{
  "head_dim": 32,
  "hidden_act": "tanh_gelu",
  "extras": ["capped logits"],
  "weight_decay": 0.035,
  "batch_tokens": 32768
}
Each number is 128 + 32 x the weight over its row's rms, rounded and kept within 0 to 255. Layers, rows and columns count from 0. Numbers have three digits each. The size before them is the row's rms in percent of the matrix's.

# layer 6 MLP up, 512x128, rms 0.146, rows 109-217, columns 0-127
117:158098090132125145157117126168155104053118120110104173072086136131105137147110130155111180161080100121163040143107113150092123094172103134146127107155085067031119104154136148140114093139164135167101154141059050135153123122111154097141138080141134099189127147121181113100127162131161079132134103069062115093141195142119138097196137107163110092125120132128131102142126168137160122156184
119:153158111142222153057111132114146095051099131115145152059128100178150143149093159130138069121120137128135113136128130155102104111076106114139157107085091106134112111145118127165060098123124114091142117121110069170107144126161165084157078089138123165172128152189165149097152136148102148169112129112149165087089067188099189199146142119144156103122143144098171099075132073165160160141153
111:122117130123113134146127129105182094124094110120102120104153093153105037148158082128129092131131125146157164114137126143155161114134138116156111131154079065111108098135088114179079090098153119102110066134096121092189111104135123199076149138124104106150151085029124169131107170099124127124118110071138127136122188090102156080127094096069141125160154100061154197135109094168155162153207
107:129134119160105090065131157058172114106089117113181109171106133099110093114214160153185125129144104121152127141102070125176176144120105128131143161126109140085053102120169152108135125112187103134091122142081153096106179091110135110158149158174110132116066130123152100094190118121057164140135080087108110135146140141042115076120141124103125121159153182104109117152135117194142168095079
125:161058139168072106081182088112080132125134166153153094071123111168112102103163173111154142157062138132137116065123151113190122092172127108137082111146128149091115096149098141130088106188136184130115154123062131090108161143095141145128118067151094089099107153132141070162080146122125106160149135063119116091127130123099141142117170178148136069171109131178161086181094179123154107120175
119:099092127158145123105178106115133102129082133116120097116087153116141174133182141136113129134132132137114041127138052133096111137122091137152089169139115114118141094123177078151129102165134120143130152092137058114144146132191077077128097097141067164152156153113163126110112217119129109167194134116149152118209112099064024125126089109121195132135164124137163164183140143153154109126137
102:138117086168091114088155110106115145138077115143163146173112125212143130155066190092128108115150144124170085096131149129099091117110138157140143135134111107121109151136061175053110126142097138162114105121160108077139101084167085088085195170142135108154108175123094122184145117119152131114154157121170180114178161126089124129128059064158126156126180132106097222137127085145154126078098
002:176176158117085086116094134120168099121158145127137079176121133083180209069068139133098096127110130119128129169111087131197138072103111155125119143134137143094108131161120130178162117142123139145160149104177081153137018134100094112095080090112200132145102112102153122090111132156100098177138196115176149111135097111133059148122146077136141127094126164131079110080148097096122137159117
107:150129088122135080187116137133143178155127123132147099116143123124112091116078131084183149158126067026111154097089103086091098189165184123150179121067141106140103137077127130117104107109155129066102131164119099106084101101095114131140084135115091121106075149107129103202139182112087135106078097129103084079172117117097131187115163154119087119167121162190110121141121162140155121109189
111:106095154090160106127154144120168148144139110132185116128073117127097126108100130138121074168030141135126109160113101129135118144194119128196150100135073066117109158129121114115092088153110121097122152095061051130141149084122103093098140066056104087167133112122116126121130177126113178138149093096122210142107119091135093211158070150151160097131146117169134148180168111105146154101114
104:091084096142125166145167148134192072139147084153112167127082091179126143127107161112089177125124121104148155140140146138149102143168148135138119158166117093099144171133096100075092124124141130121090102113095107104163148165099117166075179095131146138167073136093086099185102094033146061154174128083151119110134138149094130108144128066106202132138153170110085158186157145114150200160101
070:164115095111180059128101169091135120106090134100125116103055144186152152127076115114116153115094102122123161168101107111136119081100152183094105121123140103066064142078178067161114135108134086129130113095157100148141133106185163109137143178080134113168071126197142121096114171107151112154143148112161115086031091122098117123084117159143169107131171144179144164186150147149123088138152
003:114162156127032145100129139150235139099140158136110038114181132060149131099099114139125128114084151173141122185081088141137167113164182159139115148121120150066105131196143141147135126171121151128133114115166090142138120116128130155095084109128158108132123106122156140142101161172128113164176136143157145086109129054107134153101161149117129139164065183113118107122152058061141075138130
115:173065073158137114163175162137124069145147119114124106172106104103141112123179175145130092113137126137141148104139111105124092114171059139142142104118105105099156102153163128042090094125103129134139101075134088110093099114111097138160095179121125094151084129136071132131090089022124091214094139126162110142108084132062116107143113131094147068129136122159181149162119135139164107188173
108:136127159151153115111144117141184090110138162097111072051162095087085060099112147108079140124121137132155090160145143115059105102140157118124131132122121077082062117153122096082110120096182083123089099141081124137134159123128171144178157123152148095125135124133153109121104103093113107091183124073135141137149088133085152116110177105125106038129126163193164089118030103111163161078104
116:091043112138172100069151130140110108152120107096120120131081152096205084165086155110122158148140132042178120143098150139073093110036115110111186132077153118070143100123156120148112120070146109114055098151172107083105121142134184079098105132082112103091122122154153120122128152189176129084125143100132131098114129138149075077142099172119154112118113097125162095144090128153146106108134
003:117096165115182113166137118072165161122116105156112121131081112133159154084147106074116084118099173097133134168083191114129170072086114126106112109137129117106115118106102144126143156209125159091130165119116082143178124138129105167080156103169127141170134147113108124129136120120158131215057114121137182080117167087144097150049116083158191185089128044112081117120108124096141148093128
127:147104111119172113062188092112157118130139211094096139100148162167124106105142176155148125154063142134131101192123095161111073062082150068144161152120131099132104065140132139097110097160129187136142173125167081104074124137152163107152179117133090046130131158136152168085067181127142172183141096101125113132139130150131150142173097154089178123123119122137100106159170158158150155143124
102:139150086135117081125119120060156129142112178181080148067099101174170123112090152092092166127138142190115121152129106114108135090161121124136159133182123104033176154159077148145108097138150132185176079134111101141134079081105101159197099151095133104101095151101147162098169131100114121122189109122150125116097137172036135091145113110162114124123114089081170168100101153161156084132129
002:151072156096150079166165117081079110144126130113119116167080118104113164042084140069129108121102120066181154167124193094147118086071149091106151108145132138109095130137067116107119131165136139083141151129137096153207049157071127144071139137157149160165115161124107121083097126089172140154123129126136146098103076175136147143104125088162178139094172088177078138129103128152128162127133
118:170069119179132173129150154098181129134133116140129140128049092211097127149100143149146164133134163138093077124117116114136110117128152114070094103161069112133133124109138108140068103158211097124136080092108126107118116085133148175105138105090085141175146150125146116105082149115143134080162106137078210125145146126121189233111154110097176084108096139168155157147138150154154180119127
113:145157091105138088079186131092145139108107056109173159120096156115179165166138132069170127121130159157106056102126144161086157121155200147117164138121133119146137115135113180084125090099142079100153109123100144139081111048136127126117114106168172129204121113162150129199134176084157130103130068128148226126101102128119089123102138122094152138148121141158099161150170126146175131190147
003:107184123123079156097108130163203078137149159124136067081148113075116147080096102131132115123070163152129124115114068144154173132187167145125121150072173153064135109176167137199142142103130151141159148161158097117135115097122136165101063104156172083150140110117117152092119132174129088167171168120123161136166097053130165172111122098141122153102084191078110112109154096079132134159123
115:163100112152179126076174117082145110107132107138070151122119131108157104101147166091148149137176125092159165166195137087160123090110166182127127158115077085160154157157138171170118096073123118083110103168094134088138084090115106145143171104059132067163116075123097122124110145066110113102162111117106098118099085129139075123053171046102157134186124098147140070109154141141150139122114
105:130111102149116101112149119108127118115075165112115170087102057172096111090105143124123096135121147167142090141144076161177149165140138122079180126106112078086137162101145114116143085126147054115145128118161107099054086119175113162110167186146119123141091159092094061148073117077142156179142118099110092189144098065030168133106127119083116145153163095099101146107098108140163152097128
117:143083103117144161141150143114119166160085097121113138136055113075174130130116117036128135128147138057146129102106077155112114146187126152120174128099066083131097098081073113146118115139120103187075091162101092103181121056115125183123114143151100148126070153151095093166182094102147125169120177139120126184126134079110114164076128130168136154148173202124149113143100103153164115125101
114:106100098151143160133129105069114090096124104135090126120169113146160090131055130081160173139117157074210129142087078148074139090135110155170147131149104151144113110160085166105089118093115139084102135169131136137077065092071173088118106090084117131069107187051165141158156145118099099075120152110110135126175108134122188114110082133096160127164089108177146155098159152132154078120126
113:126156112144138097055135093095142091154132151137100096074050094140154099098146160099138107143086107082114170120059048168182131088126110175147205138091117150080097143100141176124110128122153095116129093122163137098162132031088118138115076167159111093105147148109128104133170124164131129155137137143157127067146138114117061153156152177153128119125178074096157110087175140119153148136130
111:079108169139136164132147188139155089139127115093167147118163110180118078162098162132133157134182125083059142146082134092113106076056114117125137107087135132091117152181124125137086109092149119118115047147097111136146134096055120113135141124124156089107074115212101140160143186119110093149158172086109114078122123142064134180108135098104123073164067127135163162189146116147154142166113
003:105060142127158076140153129097167135141104145109103096095105080118126148082139101077142121136126171081127106142114164121122162083152158111095118129116115154098101110142069128103108140164138159097172167136087074143157130147133140209094109132178113100188135147116096151110105103138214124186092125144101185094131138082157156173056120089188169149104122070084078132166107152087113148073089
112:137071099187149129147092180147148133096091099092163164166150090113160124141086154076130073157163125117083153113203156161216143090097123118132140135144143100082138119115161116140127150129095127144128150097137095075125104142141124098121186160080059100131061146085167109135140088101096156149174107102112117078177125063103144132177149123101124114185145135146097153133093111126167163212111
098:109082148110153167116170116084089146104080170082078112110084064138162060133103142119100108137130139148097110118148089170154141137154180178140168100117129176127133120119104116124098107105082165110119116159176140108141109080181122102126181073076078069134115107115111132099142176155164125130151136110127147112087127100065088172108085086104153074118105130092200139119128161132141101165027
114:114125062123201113168173159125126122122067112133135175042129112185164096147082162114181157161165144087083065111118153162156125124127150094112078144085123095125087167116093070141098111122131134095160099182126172124130172082178089116108146131135122160105118138144122171119132185196164127084115125100119135100142124173114139091100104152070149154109078109160125106094093129173156117166184
112:139144164174146103092123146085136096195097125127145135116036167132139151164145133117119135162155166126166110107133100152194166122174141070094108113163146119116113140089134175118098081136124115145143140107051129084057095104072195084121090091124081074108102126096115192203130129150116145097139102109174148136102104131075155156106159145179160102160078114091170119105158097143149129115093
127:108064091140174088170122097107115127149153147130089103076131106133109154122118159119128223128076120073064156083119136132143109106127109140164143129099123119076130144089169118138101093110137063100139161099076135131117113098073136098152162110123169112124119185150128113145135171183145140096117082110198169134138142052084051108083152120122139123142124074197075133098156089140167106128174
105:154077139118137074099149135136116137146101131133140090139044193129134083087106197139127113141173094097128083135094069071040134112112148135168170143109148143105110135072108163153140102085154109201079122100143074109172148071191153102133134142141150122119129160106160097119095139137156160133140141128199166158118143086122083148119076161090128138158190096118139146117164122133138103172186
003:159128174087138151115112127099205110133130133133124130168106120088145153051139126111139045107084152162138179158112119119141148126126120153080119098158128107057149124135109134204157140230123137103094174109129076159169070134096108108146063066118127129121123151119128121160120160151099136177118154104147169104168130045118105126085124132107169176067122121116101088095170090105140090150128
003:120112155162057117117104107132173086147135223118132050147088081082168164045103116106118116142075135107130094166130110145172158097113135142113083152124114121063084109174097121162134119149073164142134136150129056138177060116138142136082118139116162137205111120174126114105083142097152127143149133131160176071109116096126158140089156094155164158106088123141121132122099106063105109145141
112:122102157124133064127160187105147137115178143113087183081130122181127053133104173158140146131176176122134095156118096138112124076134113161090081156131080117135085155118112089162116088104142078153124117112066095151157193108149170113080166172123122069218109140106131143112123105047157138136150152095137115123148097169140154096133095107105152138202108096103157186107113087129156146162116
114:142167137193174126150119116140186046118099132133097161114151152098168130128099133091133130149163126155081082147112055135175098121092151118115147157154103071091079132081174143126102136150113100115151128115098155129123128154206095133180145083131204117124122134141161127081104102181133078117152061098062146115139194171109120084090120144142131148160148101086122134154108136177173189094099
120:115130128087165159145119100108130092075146159120140132152109093122121167105128234112120134171164090132141141131181115134079119172085171162142091103156144120126149084118161051053117059095103090118126171101145116120101176105102104064124106149100128115134120044144124098142187166109125125180162073109151150145119109056093130117138093132142152144148156116135096164123073137182161101126077
117:138151149173196108078166159124138115170128131152144108123092163124109128091167182152133152143111148055193137143084143119082136098158211166169136102094085116128143120174129075138073091119114126116132110118122113176134071094127115173188127153104091195074094141170093125107133143096115115156149096127114143154164155119113097137085159124137132119145201159167120133164182151134147226143092
118:131124047160126074079096141132183107101095170175118100078158091124153130141119150114117142129111189114052076168096073192137040118166136179099127144167122099081128150116113165107130111136143122154089147105116090116084163115140120080107162151078091104060163144075145142123102178157124132164176084132115150115126102126120090129154083132098138068164137073143125121150123116159151141175156
109:103068113168165141049167163145117116180180154129084093121097191158164101125203103147118117139060127183133151134074126156117084107097119114196157191170143113078147109175150116098096113153166128129109150106141119093139110140161123150136119121130084090099124191121131168101147154118158126115196122105065114098121155145032076106145094124127169141137102135174155103156138147156136103114122
122:142121106127124129098109136012126160090127167097136075084119167101104123136149119081130133126159147142121126167119079101148110107155134110124147144090106150100105138149133103105142119146144171138150160162120073106152161117101121150135123173141075049157115125112198099126120107063084121179142148090055152084116170070067118121169114108135116101171112110078170169079106178116160197182160
002:177134139081066103137109138129203157090137118120103079146120131081129135074086125145126087117116165147163158168163110132172112179151159178125142130137093135067109106218128127193143127176132138069100122115141053131167066122117113170157126076120138124129118120087147160145137157181155124180149171134134172121137113081105174152091130134138140168067077148120103124144160093057136108165088
003:143202159122166183114141130096143110122181133211141113112103107129158131162086129106089103116104123156089090120090118155152139114096101117136112130131195128114132136081199124172157124169111151122137117105150094120130130134111070157119133114163134133145125075076165134139161133097109154215050135102169153113213201047122058138084131119134160118149108118152086113086111113114114123099178
120:101119089124142105101123186137117085116145107086153120124021097161093120070083173113123098140111093095092162132075072185146104125112034120138153143130074111122164162120166124111089109109127117172098109098108098118153108102186120112177141127140076111176088161117083096156143143105138125129190124118136126143077096126076151088181089102128202125132182096104115120137100098134155178114148
119:102057057146148106143113136104060163145123125166134101135082195112146120136145110130146059158148164125080092076099113161197094093160165075142145120095113106122132138092098103130096107119127125104136130116049090134137117100192123154146116144108143153084146157141163115149191055044150144124124075125118148180122088101059128141139100164152094146146142138151117144118120157132181154140067
074:138101096147143107072154124090176125156102093053089130144035144106152095109097120132134122128187115103094132124040060118133122155091125194182107146129146071143143127110115074107101111138134097142170071173156104164076071137104099073143174178102115109119160116092149143143135107109150118098139110135136132086137137080078125121073121106149128160159127128085141189143161077146157098096090
116:063120061149135124100102105069152078097157223099089102084130082138142151068142115061144142122143126116087150126082179137134137143141107142142135151121095136077120118145207164175086117128146124174105167110098115141117154134136153146110117098124106065034093153071123142150184092118137150142173124113116075110103077092093191150150121142150149066113098121113144128110123165139144143094116
115:142087114134134090124132132135127076145112178133099116106091101141146183129118161083093161143115137093151156113087143114181119162136188151079141125135152140150108133109118079072125132115174090172099152099066095076077093107085165145194139133139183087090097171099191158157092105129132161075116145093140175113200083114157155153104120182145151142124135148148129109150054104145160114187199
002:118108074153176107134119109140123098113053090119096188069093144211188105135152123108131147155105126054148086119095148103085115118101111140131130130107101173160150136085106083082129155110133096120154155194072117114104188137123104107056139200148136099147157135124140119085116108104154103079097113142122124089092136129177160105086103125108141149136209082130172147146111204152126158124109
121:109112092106153126137096139165105101174157153141118114111117134167122112077155113151173144142114078148114094102089085086142132070142156153165126140127058120095140049138081078161100092146144101126110163112084097102073173140133135171119142129096108074109094161117119154153114179086167149106142046119159157106056175164108103186169096110136154101142099164094206196159125112124156099118108
119:171144100123129123140115128136117111133158134139154142119179138115145091090172131111109085127138136178160114092153109175173103058117149148084063118117086141123155142113136077130107074151098124176136080137129067132103136130113126128155142124119077097156101091144082121096195176041086160150176074110108131074137215114115122132115113097114176098174172140125173164165151191156171197101139
113:134102169158198097087121184097138162163084098127115094154095094090144146140148157138132132142081150087115114117169110191156144139130111215166109126117097156108159144098135064056120145102118118119105112117115092134143109093160141134128159130115109146113074163154188149120128137169113171133158165090081206130098101115094083106072104148131147118189193086117093224160130122147138132129169
003:153092086077195109148140122082057142134098048134106200163128190171104123145181138110150085114123126095157172115146189072102099133101135104121183073137097130160154114083098121145123158146177099081120133114124170142135145144108109064151143122104124138079125185118090104133134123143102122079093125137115120150113077161146124089138128141112107138091172093128121116135177157220167147185089
115:137142166166144130115125126052141127183131167142069172094098163126138116113122171121102075115152138084101073164130137160175081091196132104080187145157077106120140162094139187132140085171147047147124145149076104105109129092098154133135117155133108077198139135097115134174118086095106172104094096115108131102084104092109126124143109190111085102126200121162096140128168164115187117126129
098:208076108120136118133174155132115113085101171148165107074082111098180094107075147122150106129097140119142132093074133130212057100157186152132130104173107114150108183116154181049106098082112111093132171133138070177120097088165142111114172148125126118163107099135103150106084154212134123146097142132199182123137104092133146139106127121116134088095171110143121122141136139138140098178148
119:145054094098143075114100142090089157116132171073120060137107092140163125103140107150144136127143125090124135093096081158088100117188102188149130154091130116068134116122158121096112095174148054121093144140135077098115143103151108114092163139115132130139132160185073075132159090135072135156121081100129139080122157108106036159131082148169137108149178124112142199150097102114172155070118
114:169127136147168097156124124122150075125071079122124152134085119122073094130154154094096151162094146045123145147089081135134113100121172060148148138093074104092169165092080203112097116180143125145084139131158154115125128171102144130111123109124110103110133100125150148149056137128119136119122107107155159116083170177107033084096151108204143086157087148091165098105094130177175129102149
102:125126096131123088124163170091143105128137148149113166145024158142131116120095127148141157120104171158088166070129157132153130166117121135110090125114160144106098089132176092119095080134150139156104116090066090154059083162104122152093079159137133116153130091151144140151212148098194068126153099122142163198175147127116149063135164128116142099199132106141132159197155099137157102163075
105:179081154087131108192118110176137098128113155065136137134079139166147131123084185170142135115093117103114118127099087145112105125140209137164116159116130163127109197083177140132097114153171138096102106168132072075151110142197135094088151112043133129148117148166114074105134219120098098098154085146127097121105114114114167137106122141094161126133186106158118130158154150197134071140099
117:149078090173188123108125077039150149059122096150159131095114148126136081127145148117112149135133197067133072135136105153133102142106176130134134189095053121167127160130145042135119105149128094167131153131178025129139139099114119145106093146137063111155142174170178143096136142125181151143144088121109122161141139131089110138133116134069208143135109101150125142129086137112141122145109
002:085120111156111103215137119156000131126131108112098161099086099119054091148131153128166151130165140110152122072122141190139115119127176108143112128128116091152111089146116157064106136066139144147118099129122108103143121110155172155159193139154095101158083120177113209135138134110143122054159117133106117162130109177097132123160118142140115102093177089147116147199076140117129161105153
116:121118110146146122087130095148137099132160105130138152088099139127112141163112138090126036135114133160169116116121139145078082103146180098096117142130111047073153128084105134075119110119123088129136157108135083119126214089135117110165173106132105143143103169149151076096042186150132137132169136138142180090120117092069167169144108087093166128115192117103098203149103110148179105096191
003:133122162106130189129145082107046134158133205156099149120103100160065135147083151104143128117125135120127135122145142132138097184129218091153112115139123099129100111109116091100116154079128172105100062141120150117172132129142153102148174145134108136136126155208070135172123146042109155059147096129157132153151095184103181084174152142156124073087158106166132110143130096170134116164183
002:124140126125083089132107140118229149090088141123102063149119120073167145064113106121125111131098153108141118186090128117145151098149126160116117159146069153086117131184108131157141109188094120097151144112125029171167120120140106179084106127117153095144119120092168122110131156159173087186126163130167168080127143068133135160057128101153172161110103128094085147116126101049107114132096
002:131138135128082123159176127136116155138203108113137077146198113112092140158115137169148139118122140190160157146136151145148148103124210148139153132126132105117061098200106190059117132099189162086121075086165154129199090129122168126143155106139145208141094123149123145125074109151136145127207085147110102129094095167067175125148176122115115107140129138146129150161102063133157105122144
003:092149136152032124108110120156187113096137167092154019155135127072135168078149106166093147132101129114157094124103071143166178057110135145120103174133134144109125118168115154164129124140092129192157142115170093128129076100148137158090093105099156123166082088132134126095088127173133114160165136118144152075152123089110125189105156109144129134162066146126093125107153076049120122129154
122:140166107136146114131136109112152079134121143104082123102138103140166151140126113106099086156121174141127143176092073162129109114161095133091124148122070103154153128100173105117110069119156052140147129211082111094206119128128149080148153085097110159142125150168144176038162127159090141065126111090090058089130190099136116107090076108113128099202120114135139131183102131160157122135080
115:136116160124180134109185145154168154135112071118097189071107136153137060153111145137140115160127124127118130126118094090095119124141087156119144124170088160082119137114137105127070100114134144102134137082149091126067119127143152127162112074042110087159172133147089102112076197163101122156152145100054113131174139061144094168129161160104154145170160123129041186190128124167139124155095
003:191076111099182060165151106101082135141128079121131194124084167180162124157182130108144095142156109038136132142190167064105111147081069127135158077123100121197126110083115103130117119130141115077091139137117144137140125144108115075143212138138088154146141173094121130116154103111153145112058112139098128128090139172136131103109090136128155151109165099172135135147082184164131150122094
113:139077090151165102143169189137164135147129182109146095090137153196112071133142119113184150162102110138123170112112155094178093106119180128158143163140140130120091105111145126100121110163120115142098171147123114164000126129139149075139109093093182110107095133121119163129124176133169126118135109097204148125139141109095058148195122169130143135159112116160151113186098115106137090197173
111:132089144147173111119126167141138161119177161105156051107131085190102143038140121149181129176180128108100083151108116151148090118107169130146186094106104073166066110095157117067100120181130106122135147102105079118124113125159090069206131182120120166091082122096125162135138140092126110109169157087179161171176119092118118169156135138133142100103156138174136135088130085138174145128109
116:187139188142174148099103154162097079080167095127112091163158072125149100139099172110122124203081149065189163087143136114135138197160144178159129114136099101116139120070156137122119096175131105132103114133108121104131177123121151178163145146084131097151129108157077144137143194115128112202107092096124102118138107095072108116128150132166141092090098138187132161069081163166170133154169
122:152082103102140166161106088135099108162092096100141146109161115124175116104147123097124190195113122140081138119100143098148205152122181163166188133082170147121127167158111136096060112118118072187091141159107113115099113159115138113180120091099078104159082136140107155131150146152117079120052092101133177094191157077131113116098133147139151107156151126105123116078096097096145093220137
115:104114090104166129123114120101141139132127209117135137122125070140144080166170095130141130127101163094177068107123132148135107069216151150148102164060072112117097061172122082114114063126162125093138156078039104127118131115141117189086129107130124135126110152139125165170158097079083170117131139114152139173103098072150120122111130130133130160149110140174139120161186111141154196142061
003:101095093115123103200139112084058159151082108099075196099079149151084114153149145107156134127150158067158125115152178093119080157110175085180127100137072104191118115113085095075090130123132133134112102135089104130145192123154153141170177153138088104121109170152104157139163137131151135067123114141118144147112101174144168105124084155155113091070188088139096141206108160156127129125102
111:133087153129138145112106071100134123098083098091125132132104104130156173116111125114207085195099174154117050087119142111113147069153132086162095091155150128101170130119120114099113139086160169150135101084138149072142100101110061141109163092083186176101081119104102087135133106149118094161158114116129134093117149128072153160175100104066148118221121108073135135087123086169122138161088
002:052135082140154128199153113163013145129134144128137168085114111190109120134161163121147165123123133109147127047121118153088153121113168115155133130123111095172115115126138169072115141089136124162118122156146161099152144119125146107089143186147107150147093106194107194091112118093138112047159069119095100122146104171111173098144132103107136121122203085127138164182077148132142154136174
003:132163104138149162132163102138054112156117126216119205094052130162095106162101153069103111135117132091150120092106131161168110129098149064160100113118211135126122156102181099109123141094117123113101116156131104084124128123086107156109171163164135122184146099124144149103166128066118142123014140111126124132169158116145081089130095122139161118111157087169093129116085153162108165127183
123:096063100125177151131127098129175085177068094106105151053106135118106066143077128107100148140089131130103105085159134110145135113113175125146160126094127074123096070172118089108123109062133137166138170099134116135149106153158129100154158070086083089158122103165205173089086185159094107109119076108128130108135134083132123138158129157115126135142090111139081117101066117147188074162075
120:114062129204133120108129134110132132166114177063123097136123109122100163099155115104139078127106135118145165174122145147171091158114153100185173147080122132058171131121120144129106111077132176109117084121102104168138111139163126180118140088150097127109077109111123118145170117045160143132161020126089136191077105077072132113147095121114152121162137165092169086166166114175156100131150
115:151058053147151131112109106096098119178136158112088071093091108121124094086142139126144180150151088158137083058156125088090099078115086204164102178124127161123133125142121132112087110130135188111157094135096093080126112126145101122169158124067152071131116158094132132110104142112066161120095086071109171078116163111155118117079159177163117111104109139136130117179100143094164058142152
118:112103096105137102178131153118143123184134081074138165138119176200153116147107148050085098132134110076102149181094103094098146147126092119106135157176078113065066102137128121137083076147115115168136131167134095167145107128148110137195123111100120118119126184139111143073165157209166152118170110087145153134140161169128101118126102089149157130176111068114143098096141092113159199154182
124:152115123130141054137080084133089116194113185130099104136116120130158114098146162117145140139139112140142084100115081154152168133150123156095171150139147103115158147101118103110094106111128103101065123084110124109138119072201134115138126129105129098071136136157149115091094212106061118133076122094088186128161053062098109105073112081105145101178200111150149170140098128148148092063152
003:038077131161110066193122128102090159110102125055094086120139124093103147108179138140161160130123145107136114143065168128108150083125144111115119137140059086149095063156075175089121119128134120183172136088114087183162175134164159169107180103125110092103108147156110185116113152150161091083188132147122123097108111169124139153089143110143101119107192105091132132193107155110136152121114
113:131171119170144129165140178162164107159124115149130116164125140097196053174105173129134103159100171118105091169102145098113120125141126136099081185092105113130101142110074097150092073111162146138156128188133132143103070112182104168098116115099087123114090183142158107122084203148145111136159141110113157069062092162116132158103071110062142130148139065105104169126071178160148149138151
116:168165111139102137132142131100108139098094116056040165141103110127112098136150146142093147126079176083152104142139125122189169113203144213152108106156120157070081125171129121095132078122128123157077120135092107140120123139138110131102164117094120134064101161123082089098116111160123131119131169118157125117218139100110018138112139114125125139132149088204162155105100154164169103148155
117:170132115101142102146132106177102115132071094074157171103123085087133164121081131119143147118084121108158109132105054173175131140101131125119195142110175113078122069141168092095130103102125096169162123174125099093115189123192143057165124123146088149122064111121118097206209161139098154145165122115122144098135123117129126099135068115093135074156167118112116170133057144113169163141120
002:129079153126091089168144137078078115104117117111083152177078117095102139084102165127128092122136132096180151156110169134192051117118148116172123107172089106150066073189099122138112112168114112150122106093168055144191073159135153186165209097107117121142101115063159170105134107130177131149146116136159159127142098130138119141132127128148126095069119133190061128169132134141125107101126
088:197110127194179136112143139140153117135170186121062127083082139117115150105094165078131118103157141093118081121069113099123109114117151086104140171161121115112126158116127144124104106102112082157108097110056099069162119152075142115176173115120105156159102156115123156196124228147121120123177103110132176120127121187145054159075119162145179128194140105089130088111139118158149099121115
109:107088170133138176144099140147148104110130189049147097142163138122115121167076118136151086148062137038205101138099118097100128093127108157118197126105102141094099157160188125074120120116127148098131108128105126148129165104126132152148172118137135128187146142178135110125130133154112144151136147114116176066193110157093110187136156164118211084118147160172153119187079098165154176113127
113:125095127165119121147154109113096133068133091083080103144145088113129084127152133131134097158113119097132161107113084116156184130163140127177197116128202108117156082118106142098130138122104146083117101108119107087175093100136145160190123097068079100137148150135124132157092169183183107118079142103171199165172139112079084151055082126125173100182159136150155183189149138132151077127161
123:159154159142192071117110144103159040083031126118135094131077115101108090092123139142136116138105128163128120100123133125168090163121085176106097174185074099105119132146166113053101052142165117112079074154111098096092151104173136146143116163139119087151130159109161112131104116087199142128133123093102103089116042170141128135135090109159156125158170123085136092117111150150146121117113
003:076101116119140139177157128085041169136067118103066162128127150164048140171152135111160135107140158103153151118111171108124095165173159102157141089134061113163108104123098120097094141124154133097121115113123153127135193148170153140175205125114090124081131177164079129165133126142102132065167121146113115153093084185149183102138117165149094098078164093093141119179145148150158138179106
117:180088120145133159074096097153084139154159186134078158109104151107120135151146163071151169170125138084169174085111125106132097099153161120112092114132137110063095111108158122158084107162180114144070127126077070133113116135181139177140189129137109071182133133180131068099162145150064102152134124114156118068152106100102180126086132116148160076172090092123121194138123157151169134113099
116:147125149136162159154104070173108060105086130088138127113169144070134146142087198149142111136076142134124133109171097122087089120126168196128137085112124147078077060122136075080104103161124137118172162073112110129127179090140144089083181117072103140147132111195163158145158203153084141166149087114095123110173174110147114110117088111092119106161135147137101127122100162131174175164152
119:144084056162138106094160130101151151154109104124119103092087133063127134136107178120128104126105171100122086165100109110119102219125158124079110117120114112127141099128123119146111105083162117176119158100140047181084115134152087112131120106092144129185173169129178147132203160156137085147118106114075168096133079164106092143123183091077126105160118130088078148104055077152187113120136
003:168157124082095178081164120138196138115153092183113102120176172163113119163100103144140083108124127183153136162208108106135128181150166159123185092128124138075114170145160106127123105181164163062091083120157138106125133149108117098178079105141120173111143115145121120141078140145097141133172098118118120152105104083097172137131123196081118154162061154116177146155141063134137070180118
002:119208165078093195114143162183134155106213141189145141123131125103136120166089124147110108087168118184136141097155085167158144160109098131147125101154171087113150153129195141181125120192121155121094112120161141113128097119125110114189099134105119158097126082102134140149153152141064163176148099096136125116190161076080053122165125158116150105151093141156123112122136050083146109128161
123:147069059132119091138122132141143078108135146190134113135135113125133110123132127094146103122112135155197107116121132122198114136169139204115145132107104108130104144156127178096090115131123114096113128134067150137102124082168136208144187130145109071074082132094156116134088111163206124105142163074182130155135163129107151109080138152163176064101105061165106109160075172132180107093084
003:153073082109159078144153100065082136124089073109120183137080174161132106118173110119137085133141118035132147135140179052127104126100117110168143099143101138174160136074076094104118126162138130097131145156080100130116176117102114106117171174155100137129137174115102115118173095106140119093033145134120145138109100158171115114106105133132143132099175093167102126153140177214128173120081
003:091169128144152137165138147130138149098096056125101129085156119129130107149130103163126122112125150184120131124068137128130145103163053151112139112140099143127139108113168154149135112206120118139165152073092078143079210154142079199155176079151105069076162102070159155164183134153141087146114160117125103132151191072097084154049115164129153153129129140106100146143166172089138140115100
113:118135137173118093136116135199148156182155183180139159126067172144128132093135131154093124142150151141112096087093195146156099086163123116148155145152135087112118158160123096126111110185141109121081110146052115145140140123092142121083193145078107096155090172168137103079141201091107134162170102092164185065162131123093073170111118116109091104135186103106138132173128111156162170157082
106:204039113144140187167138130195165105126161147065088137172125158196159098091128131089117118117079166122060112120115082138091108112136118169086099173124068108115146147099179104087141093113123102118107100120140107125065164144144122124129189113168129099157135127136157144141137156075128120150134129138149219162178074158118141204101095104111107097128142126111152102119171116147158121116105
115:154093126146159100088113130125134155129174152052150070088104105156119105158086161087173167175141088089131165101133128084185121158148133183083147124134125183150169084174119087122101109158116132129145141122178111112107161113136145147148112141105096118106111091176125147100176125137124099152159107105143121212076091027111125186153115139160120116101115094124093158134111177136169036130090
122:104037106154129161100166179123103072061134106118143082076141139186183148092099110115140090143096154104111140076100095097153085044104074188146172163128103110124120128101111141102062124129155161173147056151154114076140123142119134126141129140126133177156111130099149147141116134120103139109163085124121181131099161101130162189118097125148153080104172126080174163136084135153157131123185